Each number is 500 + 50 x the weight over its row's rms, rounded and kept within 0 to 999. Layers, rows and columns count from 0. Numbers have three digits each. The size before them is the row's rms in percent of the matrix's.

# o: layer 2 attention output (transposed), 64x64, rms 0.17, rows 27-31,58-63, columns 32-63
# v: layer 2 attention value, 32x64, rms 0.179, rows 27-31, columns 32-63
# gate: layer 2 MLP gate, 320x64, rms 0.291, rows 0-114, columns 32-63
# up: layer 2 MLP up, 320x64, rms 0.257, rows 0-114, columns 32-63
# down: layer 2 MLP down (transposed), 320x64, rms 0.178, rows 0-113, columns 32-63
o58 088:546572501532530561551455575504531483471476514451456580574577464402518462494489554451448528505472
v27 101:582402545455462498610500469477450519549371490443408553456465549475463573577528438459475515586450
o27 108:466479492517470535462481463592456500533511462460496459534438554546432558467514534484478550495432
o59 086:486608501549491465469600470461573485475465558588548481547477459565421478434450469533483456485476
v28 104:520516410471554429485516574514567468494508460496548489474532524575406532464507527500544489512563
o28 111:450453591496510472455482490541523460563518565455413435514558491538545460588552516421482533549499
o60 103:548523500465509465501470549440510455482526372537493561476553634433578483550541528533496407440507
v29 107:489420531475567469422476505461570555437561399504574523611523469469521495544427497528506464516467
o29 122:539492474516376439507453449513479520498517448457522531433537480586556534480584543557543524487508
o61 096:578448506463500449584508499572466478527500451482517458583568485459453438402457497379467524470544
v30 093:510464526606452461456468542520530498408518438478484582403574512496536472466493510495433469495527
o30 100:521525471433484555509517582479498478568550426502509496493566512519640512469514522413593541528483
o62 101:499478560512511443464535512578494489486471525517380517449393548496514554470550455459489457481513
v31 102:551458496480560463514500526450569496524528445458513478602589465448473514527486446431553418491480
o31 117:596542485474472535531479537542468439437537509480449567451414543451486455595585549579541519488564
o63 097:432455551571451594521507462531480552580489553480495483487465485508519511483516503480431471479496
gate0 108:474563476458414533492480501583487389518587531415389502527521422452532550488513399451527517557451
up0 102:521497439469475514418574562541538489561489511506540508458452537520484473557592517549596481516563
down0 094:516642564552465500474544527474480567473536432516592472490460472556551488454500426553552478502528
gate1 091:627578478605525504523518520493600501519536501474451506458524407476569457481489447485498523524432
up1 092:443461482468508483452522568488379487524494485534512475473576529513483481512472377508532565509389
down1 092:485489464470509429491473529517470475559520632521420560515469483546536546613517425558475519469394
gate2 099:547479595547514603508492499502472539566521519516432488434526515445488511528506441621495587558449
up2 099:500404550457531556561578546572485473495482585494435532530513505430473636422458593508554458472535
down2 099:510463552461576518585521513590489476539518531490606465579489530440436529494452560529550527437544
gate3 099:455493529461492512432486467489528406478520495463588480549458443469532532508482517521514534522552
up3 095:591551580519569460456513525560476578547508496479558514544546476407476515502483495506528519565609
down3 100:566605485537522478529459444536528585538510539429414510476546540493478497528598568552460412539489
gate4 105:549453446569611530501491613494567491527468483497502569521578570500525522564514393473490543501558
up4 103:497522463540522584565502538494493520463534435635441515511505477468572489582419496536559566432428
down4 096:530552477563442449422521503477577396544554543524554591533547512477517510511494400533452546511510
gate5 112:492471458465479461533458573590465430496473490500522609485536481480594444537464521468473497570454
up5 111:511501527527486455522554467345508498488456501472470483554465504477440438667473397512538510504519
down5 110:554505512544469418465582434464497407483508496423355448517471503469450480508451436469590505500401
gate6 114:565512470475513509444530465534490468444515414522546553412436464466460532606522536483527461503489
up6 096:443534457492508522497490581449549427471474488514420488541418524458441409512565380449590375474506
down6 098:457494504520499514489454507507515459405458508477512628520464463449552429604473409510498504466546
gate7 103:616621521462461497480485509471521512510510533505459603557406539401481506525502575483541474373526
up7 104:564350479552463505482507477481492506487510463543543417544423492488562482525436568561534433572550
down7 104:509442461590529475538484522465452515426477510485405441522331479488453482569475507489438603455505
gate8 079:425478475639440537376437533608498532520542602498557557546572564477527511502502490452488523525566
up8 090:550477408548492476558599468560448417504554420474499580455458497599606568447455508544541513441469
down8 090:471485537439498518499507465520402522502448525531588514511500536449474496567548487537520505506571
gate9 101:546476447464502482439506399536500543520531572525538537466470524550512529464519496488488415388505
up9 105:436450512543403447494588532524533451416651496549486451597421485428484516460500506427488553474460
down9 107:516539567452612479486459565428526526511548569490571519601548533499494535446499388570540489475453
gate10 095:454450540620449526510548485514551461518474464523452383525471539429512499480443530481452480589495
up10 102:479489519510503482432577401508479482481541599427489517522520474626506606401485541482480398501498
down10 091:463444441512456482517461506573577470465391483446442485470564480506538496568440585498498486432418
gate11 105:445556496502500437505467447555552472425524556457479478523519521601455541388571452465522463502420
up11 099:494488518527482473513485465511515560509452502389426464590524597475560532556511527467434537380567
down11 097:573459437432544487519544505516525495414498446557546514508415533498512482502580504519491446518383
gate12 109:533446414496477511484470586468478550475481473470472454539434474368477517554478567500480483541464
up12 105:478491518506618484537447470473436543497479497459522565523474585483472473470518533528530521532591
down12 100:555485460590468566526457403561507484439508436403581542484450533527508470493541464545474520469506
gate13 104:572539486500559458543596491496523492539433512526493564557533549536570415583469497493384487398502
up13 094:523515399530604461461538535425480418519462396561477478536542506552578578440401462428496520473455
down13 093:434496582477496560386483478471462514477557535510476536519463458522392465426527515510535482526559
gate14 095:454594544608500548569476530461501429484475498411465438388488533430561537552523512460523488587543
up14 101:588487626442547424480472523555500539500525433502575568454561520508503562398466481523453448502549
down14 101:416571461528456496465410405523520481529549481438504457491471510479523527496504617515400468467585
gate15 096:455460511522486511544411518509554528491485441583465605450558546420436464576569463533545490519522
up15 096:513411412448549512512488441529444467431510560549524538527519590503472546452521597514513501436458
down15 100:455510521515523503526519419529525543443483494552521519517560485532513563418513615384508404561470
gate16 097:506477554480468458556520472599437610547421490593444496599546489546506493417517496490472578463414
up16 096:568489507496534449503555604501431560399424520551530523574507430560514441513537557590525547506510
down16 098:516554584564414511517518569418569515525589532457505529492577480461534416360561496488516499499443
gate17 101:539509484517582491463579395446487555486410457579481531514465436430541484555435452521494441556537
up17 100:494604519423508484518469443544501482514433469500528511532497504361539469562523463526416564536482
down17 092:459399451571554433469440529460463554504575563558441548515571442526497434517545604493452387538442
gate18 105:481552454442514466560480504597425429521482442425535501539436524531493520569542606576504536485543
up18 109:523470483543561531427563490474517534531602549532500489468557569468564489529526447504497460664496
down18 107:491561535435573387453504455572562502449493537504506535510567564586569498465528433413490427519550
gate19 090:475504524500476444500470472523515423518508492518467542553483495375443540490480490537451587457528
up19 089:577440456548483456511555517465497540512463557512501461389452515516473471457496524558491462479538
down19 088:491542512524504517503471546466510566583535456526543419549484515462549483657462592457522507510484
gate20 107:524475558518488491406521477570490450516500483388406514493418508520479562546505493380527507502505
up20 106:476443430459501410461499438505562509458675528529490535500490525481428474566512475507478497509475
down20 096:515519486497477493525453517534501452378531557479491467446533531523519542518509451527458496446404
gate21 093:591575620502435514538388550521484443539595471489519523508490515520442553514529479588565519460512
up21 085:501434494514488544587496636473611602530570500550476451501449487451473471549479476642473556593458
down21 087:546558519516456532528518496512470506520487632442460490538398519537530579506488562507380447489470
gate22 103:500602493555550422558476518446629545428557555459504494563476470463421472484574583496493471412456
up22 092:517554499478472491531444517517555438490474536512463506448536525446579478549523548432479498467438
down22 094:528540565437509419505441525505510440543570524512586439500562605446514529456523553573480426498497
gate23 107:567483498502437572431492458512439548524367473419420494448503444643527581506489498466592446414464
up23 096:501457513521500564497423489480460546611385427465433534524427527548474513505494411546526531495562
down23 094:452498504509493502528425505441501465497552576531572484492523524472511465428459441540465579562626
gate24 093:503615639538564560471493551529404469505549532535483540481491488497468537530553539487508452529543
up24 102:539469498473469411568500576413571505511536422512568565497429438500429527505514604519506540567435
down24 106:509473467448596501474537470538475573422468506560554431482477506506469523519421509522493420480615
gate25 098:496533502594502516468517487450452481384398445540492523568536503441511375457548509465546416527501
up25 099:486512516605531503460536542484513538551465620519488489541539437550570576589475482529553582491406
down25 101:433543521466465475458572414518505519496517478499423467453407424499577569523626448425542499455369
gate26 094:551482638450576587522492475479549490521408524469417472524515551529522472527560497477545455611577
up26 099:503517599520428505495594530420541471490499588419510456550493583535498487524501492526565463525435
down26 101:378490507495418537489523525446474595558516477504478522469547501522486425457616492581539501541526
gate27 098:538501520507586597479504510517468470524531584428468526446591528462511538463551432529478495586518
up27 102:527523486470440563506544459551548460492447527604494506486380581508514423446396500589550600537474
down27 100:524556539517519534497472535559508485555476513453509516496479479516520517468428570430503492416578
gate28 094:560437425453452526437572525543522463429531476486496528539566462411506326519563497466543529517483
up28 095:400573493458522558492569532545451427523557504576514528523475465504504484537521566479498435447514
down28 098:523555497589528526507517450451563565486580456449536494692476492439504558520498514467463505474561
gate29 111:521446539555481498535448498503629523460497451480512483450543438475564549599533578500548530574596
up29 099:436457462503500522517520509496415523374437528465524478530420480563426423468629560459526580435497
down29 100:539497498522586524432431510538544512458508491461540525444512534442502531492532522557571470475488
gate30 111:491453571554441473482490552619466599502562488429504510503476472454414601511494457503468565451397
up30 101:559488476375505520531532492498482382475417487641538592513495461558532550520562520378456475508452
down30 098:438516516430478599481516466508525503584450426522499492459413537468543503547553504466469552520458
gate31 098:427531476539460438589486554510477544488516473455520493493593573467494521543556506422460465483517
up31 097:466528508562412609523474532491495564435580472486540512369506461555510472549561471504532494563495
down31 099:462563438506520501459488410541467517481565576469463488461540424439423451490466570380479443440439
gate32 093:577473592521488410449511536542510522440546440536469559452493475461564501547486529498414476518422
up32 096:597470535501526495437506457439442505520525395473502538466555529506535645474487550533441554499537
down32 097:523475530480525505528522474413495511517445467557421521523569521565530412485498548471549533638541
gate33 100:518419517497506541560524380518464540438543490524483485523485519440430539446613540479503514540425
up33 096:490513541544452501534412581502470543535499477506487437479488584544514440477449356552546455508499
down33 099:541596535554466458482538470565450468573497502423455480513446444512523575547476483494459489431501
gate34 106:529578507490468424370509504504511513421606518528487563473640499458449484473558504534500431488544
up34 100:424499513526436454518530452500529562589514438464545468455548463476491515548474433524478574468502
down34 099:473522577509520551488477467464495553476527530464487486525439440484499482463512446522522473515456
gate35 093:568489469487404494421414482485494467473519526446479439548459465511483447545564489582522428388565
up35 088:475558459515491431549455422441541611510505540441417563610491547468512520507526623464461435459574
down35 091:476540428530485465537519518445478510395502467504528522550604534490582458453461487476428575535510
gate36 097:523419538470574580486562409512525580485481510515478458508458537402559503503461457422479447519507
up36 098:460489463415477383479453498515506432525533496499497425413443499513541537465536573429494558455552
down36 091:595565518509446429532447548510497518551500438358516471433561435559521580496493551581443498406533
gate37 113:528458494509520500514582528561582524458457474551504492529504565365543401476448434438576463551556
up37 098:469441446488481503563509511471503551475473402588446465480513556546550422474518482467486422468533
down37 105:519475463408462555434490557499358472546514540452576503491432463575413588471493446515486547526500
gate38 104:547541471472511551456403502542520523480441535504431513560622474641561527516547488488502493531458
up38 101:440618511437502482530575444605506511543475498483480507581536521519461462436560517465516457443528
down38 098:472536500523431429538539519512582410500415453482577507479441398533534546467470510490564509445510
gate39 100:502549539501512460441554475456453416446497469465496547439472509605521470590460452491456470417515
up39 094:429495524445470541560515542484517439447497518484469495457451540485499505469568445461534486632413
down39 091:431444406419562601509509437517510486529497477533488482523609504476608488451524470549550440438528
gate40 100:446520531493492486507461529572460489600493516384400505473509391490616543431437530510503489508462
up40 095:576663548441523526477477568512531519519393494512528447553506500476494533431515452419518506550565
down40 103:517523479526516525466507481439495544508542411490496427563595526447577492514459476469442436571474
gate41 097:475519460434462468517499505499544519487508499630445524440456513538475437513534542568556530514434
up41 086:478502469502495475455463539452476554551543442498470509430419548540480516434578613546476519509592
down41 094:530466522526527510571607484453409573552478574444480457494406466456492440481425526477384460569495
gate42 099:530441431602481529454662542541583559545519475510483538519516517485453523498542438482536486529617
up42 104:482536520521511500543439498405519496511465451534481469561442538507423453491539512588536557470518
down42 101:604495507414476444425568520468497488494545465414595479528486516487549489497521488499533474447409
gate43 105:521429568562498534557395480517450630520511480401391425514550514412513511563481450452454575461491
up43 099:499495516522460514546446554526486524556486454431427417577464570464478538539456534472478489494532
down43 104:507500397477479445491559444465469514428538505515541480549588484542512535413448519594454452528505
gate44 092:510497540507448524427561472492572527588469512534477460579492473488598475517432323481535520556551
up44 096:550482532512508477490543503572402551604490558494431533540517440483530488444599472556536626452519
down44 096:551507458533502537516483483448497497447519501451541559422435484544397500566497486569451481519450
gate45 097:513535469496457434505464515511553438426537495470451555491525428523602511540509547496532557571472
up45 105:571571526547396452442564460450499468442470491446458490451565443549481511444568462487468368406542
down45 106:513503486442539501484560482560538555412540469473498470494489543516522534518497478382430541447511
gate46 097:556559595593501456470547506476504506426458547514482363547500544564496413546506476454486447446491
up46 100:533491538531540403507567514604501585478510498423550493522498514527439413422547452454507595469439
down46 095:466520461449613449543523493465517486524404497498481496447545489538531504482509623474502461469479
gate47 090:490458512549465550552545566438545502532466569564485537431564527466478545544579486590482553510387
up47 092:415572564574493436459436560440506558523513533450614474435491497542492559490532480385457546579395
down47 100:514535527476460383499442573523509470524516478468531512415486535493453487467504432491538530497547
gate48 099:553549580475551492462434563454537541509429563479536496589583506508447494551489543537434464485498
up48 094:576474550500544466522569493530450509499495519515538488462544452445451494503557534491471423409501
down48 090:501482467552540538530420467568504444463523509463451488505506464504488549485552427516551631475518
gate49 108:547482476460520426434567540515489457548452406549534581449461488521506572501477465567500576476507
up49 096:483462595526461462507502451535465572592474448493525511446432554466531510550495530403472493470583
down49 098:537475469506554548546461505508448470550481481514427536451502446584499447464580471421548521442578
gate50 108:508524483450393596445460513546429548498491570503489503473491492532545580511574598497491591445511
up50 105:591453491379481503481471491438431446530531496500485449551506554507512484536530643489520498458483
down50 105:365432469569484482459448510469490445517479536540584497483469557544514453472542508624569409565507
gate51 104:489540479530478447472626459603616494440492425547489452462556487588497483432604503471557437535559
up51 095:475390485557508489396514488491432552534528473499569481454426544507494363554455497506491523480537
down51 104:469596509499540503463533508509607399474519569512478531505544527518471588423594473527454465447565
gate52 099:512530454465480499476488587551502476503528381513436600417484525481540443538580558468577465556539
up52 091:461498535470455438535462495511470561502563534541611460536422466500442564530533512527463533498399
down52 090:435512535481478575511532574495526475453513498431461479463531477347455580559562521400402476496496
gate53 091:545532535647399451473540368493531579478452507544592464562501471477467491472476443483435496505492
up53 095:466441481406572462564422526559497415530495526526448539548530471548537461511579522501510591487509
down53 099:547524526510416578478514486491520538467465513521523465472311574423512519480538512547471479497542
gate54 101:500536514393527494449454568420555459499549506538548526451474460562555454541522527533593483477491
up54 111:581519516645536533507549457479520583471513459477470487483443541480419536469461502539527601511531
down54 113:521506539597551600503496471561501529530536507467523449559590513479425508522454572523529525435535
gate55 103:600530501476442363478516553476521556530584474543494488447533495504520539527554534598512586446508
up55 097:611611488508510487568543596529519531520481513524494577435578571558479497536587539571507547469518
down55 101:490408447491496499467472443495531526518481567452524433515479514476489459616431513466438513636561
gate56 106:472479496463476550486475475523470626609502472443528534479486446456516624541479522525447437418470
up56 100:422529505510543519488532465412467485480524548489501487541571586420496466505529401496501489601456
down56 092:424511525508534436426478461534592490548417503543452454493445416473484518595556548483489504500418
gate57 098:542475572588583438443465526432511548472533501491401477497438498492499486499471467551464357505498
up57 095:535500495513501526502428506499507584481560510421483489498592517574377533496583534567524567486579
down57 101:460487535510563538401459482510554472434523518354418470476509443580410611482490545509559472529487
gate58 082:537492493619426470497529497463476618538444469489511446414450542499441545432503501484534530458480
up58 089:471531562534498498490441489481484505503508630504414471473562499489583474484520452575518569470524
down58 088:456508505478479514528541553457466479470508593482523563444499527506462492532484460507546512455477
gate59 099:514563532548465553504498418565526519501423393584577437490393565452518469518531467448534517463488
up59 096:590489504546422556517517483603523546550473619613532552440494521541471398548466540523430528543490
down59 095:449570562436550584579519426494547526508446479440391484494512538552479559502480500417388511410539
gate60 087:506436456471504617431520475486497447495453603439388471431513399549558493656538472555555492536497
up60 099:566571475433592479546491436543536582542508461494562541520574520523431504494425589463395579464438
down60 101:542501416447539515463563447506534515478427494486501519406522482551628451534525672510464499493416
gate61 093:452541503562474432468475417585555434516511438548440499559453511492473557515388452484537446472563
up61 100:501530430581539516469529439536520528459458423499486483598448504623514409465485476535453492508467
down61 102:444493476515557573558407436523521457466449424504495425598425482454495530479478480497557505478461
gate62 104:568455521429585580499468513563425466538486493588512387490440578481478568539439476544501511413535
up62 111:590500441474468561541479599456568527403523442547547484524449562499454402561538529514541493477510
down62 109:476458579541465474479494526485476473559508452561464509507366376486427452491526533558445495405463
gate63 097:489576521502553456436417592435496424413572454483449542522581549509494537527452496439470500500429
up63 097:456458485531537411387475573440580507432529446547537423525542514555432517514540528554530496498570
down63 096:516501467533539552509598594494461409587516495512526496449461437496564419488462420523518530461470
gate64 095:460449463557461491406538536523507511404543552486563517431543478445431490537598553476554507548397
up64 091:418573534515488515496535567519520496435486536452562439453544482474563526505475447575425443540518
down64 094:598481527506489429535496456447545564560406521534406523597465551561536599458461481486486488447487
gate65 112:505517521457460410483546502540491473569503535506500490493611532454442586562558502537501537545519
up65 112:506488552551533586514514444501510513476486591514493581506501437512506405470537501517528470495452
down65 106:476396526425610434536454554475605451472466445522522479516426569481524561509462512515582413491408
gate66 101:422472590506514528449478577522576541510457485476455510430559586448448458548571445560507454547478
up66 119:413484596518504523566563597569557492546512575497439476502500652433512451475513426498505553502478
down66 115:517505580454492545621551557486460506445533523480498521481511522438559560466443504566558533503565
gate67 106:543529530407495525567505529529529540343525504463530560474457516462458512456574521538515563410446
up67 103:463505595488456480533528428507533414525498450491483428484538541521460511447550473508644561574470
down67 104:518566572496531534559458507459486523497531400605463483431494561521454477486473521505557556458431
gate68 102:506541483484531491473403543503419451479563457547531488503413627483476476517536504557534508487426
up68 096:484485492429525575543490482504512540466450461470483449450530416480556526483509477418494513517557
down68 097:399537550511489489470447501561485428516526414503573553434509541432517488477507473478458481494410
gate69 102:518505481558497565473534412476517416470530530469490446526513442463567546467472456517571513554523
up69 098:513503561526445399547521508483471505454497443504494420484558456459516532438524535544479493456526
down69 099:495554525426434488518504552481465522563508478445510441454425384543503418536500566616458535455388
gate70 107:510412414457553552538570489453463492463380461446463534449492501520522571525540494511458492492503
up70 109:482528569521421504569543552417494566511383488410494480540559494469533482542499485461479532563464
down70 109:530509624564468475488489514410546517492633523450537474491547481635527467467402518616463561497578
gate71 104:479584490552547541475601523545514539500375437476487411513490508509515473445445486404537508505551
up71 096:519579441508505476522610487513523544495520419473541499585509568481489535543419603594455474370536
down71 105:475521582487434472521524549555450413476517555578480471502473511443558461494512425397525506349534
gate72 100:452529484525479553527589498551529558517483547491512393497501539479501433430472610477540553452520
up72 100:448504598512459498528409476499424475508529536587406513424459529428552589510476504499514500473458
down72 097:477530518491446481437587434453451566604463570518474453572532499506472500596504522464551492494556
gate73 096:537483469405564449481474553470555600523534453490474462443568528416547528483534555573531499505444
up73 109:429515484553397492524469434501460445562472476619504537559478477482471596607500521537559435584465
down73 110:451440500525438540513453483550507479504516561533522630512564521541456575544571469477551468471506
gate74 107:473450604524535476437574473494442550549443541428489516450508542523551457478453440465480562471491
up74 098:538535394432418543456563427410589491485518525584497503483463479589478475480516554513542429441565
down74 096:451563571549540509437483465510554560604505510414524540455538497472428386507472555615487521448464
gate75 095:428536528488503374460447485457489493487491558481424526587499506500505511562537590414531464495489
up75 095:497461548515442499455420523599543545471548469498491475466508458491563526531489496373512358504488
down75 098:408417549510533516554466578561475454470437526492583536451478497552471429588470512427530515497471
gate76 102:519526522360464562493523548544475504491457496529527451465588466506518504469553463479532533550452
up76 093:436463596512554414385482540518523589491508482453553509548540535468532478617481497477407475421544
down76 096:561497533487542479416449461486487524464562525583521383475440484457480497486420561455442414504407
gate77 091:398506474545555454465541590397505477561483443505462482505531546482576524487553504528501452424488
up77 097:523540458559464519487496484510627527521475523529559518546470387502528536395504493485509634569515
down77 102:531415425429478476576511543532539488410454484396455492569493511512564518597500532461486531576573
gate78 101:543440562478423504566499592474579524551544528491488452511543526536618479551497450515560496460453
up78 101:492487456423540545458513532514588473493399567561555483446491422500473465436464547533543463437498
down78 095:536499434576518573506482465566515479522482562419528548479615467439484470601490530489544589492478
gate79 105:551493535605509488512525467524564575460493619537450586570443413457512461570486580547421555408557
up79 103:540497474437499527469407472520427339457593485461466488430498436526574554466468565530471510589451
down79 102:551483524433511494504496465531509430497481441445566441507436485511473476543502496399482489537564
gate80 106:587501587570424511466498533454496516414478493541442435522446500471413464570493429499514416515555
up80 094:593395512409571558405500531512519462474514489499478579498507451550514469492578430514544455476617
down80 097:486548486574580518491543515452528406544522559574507514566420507545465473522527484459432505541426
gate81 098:490495524540460473481590435528494466496529441497465510452629514459451553437564492594557511556473
up81 096:485555632546484448524414506542503482515510524487519551461511466504466523449498486498434539505476
down81 098:459489600514429474494511463442419313508530590463541541571456588419501500527581473480430500471504
gate82 102:434497451494497607452545441585517471505470566505521463549354506374471525503496488547575439540572
up82 095:490591466553523325467509449592429490491543413510525523519444464517507488535470494439446569511483
down82 097:583570444551426473419545462453524559466528511526578522329526503444488550548495575521484457542525
gate83 099:542477524532623428512538471582516573531560447429515415469494598482560441564526497468454514523498
up83 090:502475558505587553495455528551566605500508450428545490543447504491394498548490440488470485406528
down83 090:494537530572508551514414553522570488458478507356511481432496555531452574454452578515478474331554
gate84 112:577431443476426587472582473573550472412490580524494487477572501529608405531528499390519537516470
up84 094:471459484519504641534581474399478497496480460513543482597494526462507491559455428409471438513532
down84 102:485523562554481577546502451362496493488590486451553501522530456479514570600375503597535489514591
gate85 099:468523463495524451480492491555537568540416481560531476518552445488472492525508593486469413466531
up85 095:564475536512474495458485503483500457484559476477562461528417515465490500433522494452458439583610
down85 096:524436459431500504476524389476508557451507496412519572478524544439422518504534431456444558449452
gate86 087:450522476425508490486508509536519500435400462452498420484502572556514484568568553564635448520396
up86 091:496524610498527462481520425532522434465582503484463520509498441564495530486391442534501551371511
down86 090:438551507458436449436503413575516452501506477509457398512463550603617529460493553556447487421444
gate87 111:576482445438517528546530399525488504509477585496412499501556448463521538602483545554509588451461
up87 113:517468440413519530547487494379447507486505479462468465416591458560602531500481487574501523515517
down87 113:555504496481462567591521570505465552443466448450538481519494437526540522467471622567543557554420
gate88 090:492475553542415502512453471492501572511557487475509467496462486534528601495504391585390460440503
up88 102:457465538490554595498509489553442428479514518455464592571456525537445552489394460514537599587487
down88 097:482488407425507457488531463513576498500434506460504431550452462574451462468467440510481448544499
gate89 106:524470457427618576485491577455419511499426413501467491543464521471461499510466510550414372411517
up89 102:503549540550521520504571578421478543532596534528518504396537434479510497464484484480544472452489
down89 099:508532464478488472364456567493507518514451521465571415452460518452510394556432531451467565567514
gate90 096:554469504411418494478429585506513499454481468542481458414475508489465540457642601495502476495579
up90 097:549494463468401469490558546472501461476518454407523450499461484493556525487487509504456545461397
down90 095:421522567393487530506493437525492572544474530472407505510577481473491508472549428468545510476500
gate91 097:555532576611491563432511542502496447479539548524473556509484457489522534467561572410584438495536
up91 094:487532543564503400517534508515406537613452498535510503513443432590495593543450462483509505578603
down91 104:504441484489537459467476522488491539516451375475559489463492464456432478540492481419407551500568
gate92 089:384545532462562465471546623528521507497494495487527524532478566405520474544529417453538528467411
up92 103:471621548590497448502542487501436510476556463482515434486463520505521474474415478424410623541459
down92 100:537449402521546515483604432471450481509437559471506541474616487598506485543497533566526521533430
gate93 097:507534508551422548445448407515528596465519451499530534496518469497506487443494539554520600484531
up93 101:527454605515569489548504448478492536575398566523433471498545555479548435513560481437506421551499
down93 104:556516510516516584514436535608533524465475509485474540609463536519464474441399542548383551464496
gate94 102:543554439500535542485530485505581418416499431479529555499373468387513575516480549478461493541526
up94 103:494480554522480487518449459494519493565493506519484506404465540573562435511484451502425512520529
down94 101:490473464494527456450517424517402487477420513448557473566492484469475601439488502465469518418648
gate95 103:459472575481451483539538556489525550470514467395376502558459518563466546500569583413590516520532
up95 101:506457510558428542539495459520504500580457562525523535482413409435654456535427441504478453499508
down95 101:414515513519455513469427489510485465496480494538461472500598540598467553495445531487524347511618
gate96 103:396434463505571458488605410471606541384453551482523552521527476560512515526558471508515461447489
up96 113:514459510420454490476511500490464555529530495497543534534546529575474478484656514509513515465539
down96 112:554369646514522528465486548437415583437494493480514368484599513508518410507473525458501518485465
gate97 093:448415563486489534439501527533512564534367497442430461500609520483491408451489493565522413438481
up97 094:481555505421496422554506556411466544444450538492518538488442419495488551506516530475489510572487
down97 103:534451510435454457503448574525505466512568537497475493505314493490524449506629571511550561477513
gate98 092:532616581573581503397511544534576457468476484550414454485501427454429478456474470485504436491501
up98 099:464484520567545525481365460489508507522523438416542532395532517555581492543501502556608515479482
down98 101:515544561470525533495564537458538502573433526545437403554560454459388424497475565469501490447568
gate99 097:548536428462500425515600508551480428461602402534423499446562562494622523536521554458580457511449
up99 102:546507544478520546528512464515420605523371504522510497527490516528545437507420480517462566498449
down99 092:463511592498523518462564554492537539539467541526460547413524428576455518507515476590469546509524
gate100 103:551561486490547582469482504389409562487423497570557533546466422539527480531518523431418500554422
up100 106:443518564584502452529575516448461517466527511388498485431505531485488528518592505409580516508413
down100 104:427532526480465443556576522549520545491530533396442366497541488520490497510548523503477489552475
gate101 096:525412511460496513450543473554553464515554447550495496482581564570502523425527483559582559536478
up101 108:565502514312395482513525475504519457525493544499504463516456481494476454556521465442465519455518
down101 108:545503424405460411501435610541506366503568522569492488529495505506577486609577509478466503466542
gate102 099:550444539522482441419518487528538611494530490475373475516554639523472471542507544509449553491492
up102 107:472582509498519493520452511550364526539508550492425563564545544472545488467501481615461565473458
down102 105:434527475514524532550584532554488452625461519521447539504613490501480485447519485539434578501499
gate103 096:507584472540528413440569409450529483467454546524502534484488447470587557467513590529490510499513
up103 111:478451517550508566434451598502535587460547473537474558455499526573421523524455472461575479486427
down103 098:525417506442459532523495420509535467502577446519488429485406483488593530488514579570475502486417
gate104 096:504614473528529425483442478491461488490451466577485434472467589501480508619528526471440474458494
up104 095:564517531469576420438447533469448442537491444455354471609474531515475447510388512485485498480509
down104 099:568508494461481469520568500495423542478454475526553554517511571464455510451429446537536495610488
gate105 111:538446473475465487534490489544429552537514411512486477451524500522432538496613526573534566473532
up105 101:500482527514432481427498448466531487563497518573517514519489539469480445450422505475445420443351
down105 104:499554540410521436496464525537519549441424481511460468399454469488504480564594516449479529446456
gate106 101:540435570528444539425476489458618511545546500436413554412558472481610499544522496458518477469551
up106 103:452538517425527519401577609528524505482491481570561484403455487453541457533522556445512429503523
down106 100:469545460507403471572501438546525514486511487478567467495573492548534504459531470449526509512400
gate107 091:462444459520615585474452431457487540527469484464414569510613557482465407531539481533507439424448
up107 093:600530460501398436442515478538557461450545547606564440487504568530466481478466545417530506517494
down107 097:507639512490497398500481574469560529533441556504503530499503472488558518493596553494529409535502
gate108 108:534619534493444465481555483519501505420550520485531569587441490540437518531520554565523457436489
up108 106:533471436487534504469596507503535445427505461583584469540488553478414499487554540496512482495518
down108 100:577466482510633465479555487536528593521560560455529461574520543440437505475468386476482596529466
gate109 098:494422488484474491491430484500626542540517575555429579535395561511507557527457556569512537487486
up109 102:512512515514498483390524515514471593526420542561430471476574535517530510486540453543648465554524
down109 102:537487530559505539431443374443499521476547528483496556434559580567487527498491440523579454492546
gate110 113:481533556465552526550508544560537517578407596507419516531575547418542504406503464558456455503466
up110 109:556493512542482455532548552499501487483443422388504570437589503502482462570559590548465570519465
down110 115:483537513399505539552518564588512506522511576549498520516559538444531525503466566550452531468532
gate111 098:499508508501495582561559468398537503491504554558535499468408489499443435559536435532472542517504
up111 107:538530602519499494536562540510386474500454370470515434477445593502402528468535522503462524458483
down111 099:450529510526418406514552437637543524511508361443467480592552532429518495559513513473565546572533
gate112 103:514519575457466505458518481434497534527457524551501477469590540478447474533562424465493393483531
up112 095:515497551476513459456430486425412519512633442528481440493506385562601520453528427575502490502539
down112 099:457552431594509559440553430468571516452457533428506496509508472496533492590511555438521499464463
gate113 091:509504579478537506526514526563510476603457484555540483550485401419408460474524419504448467564565
up113 097:563517534518492550426480476551490538593470507572451552550487519489502513405459463548514487466536
down113 100:400428460510451546571567492552473510510445565456488603445563483540471529450500500471492508524461
gate114 104:487469448563506492454462475576493541538474567489466469497483478466476455552514533431521493532528
up114 104:463486511386441457558526499495484432507531432504557520500352449546418522449503518559426438448489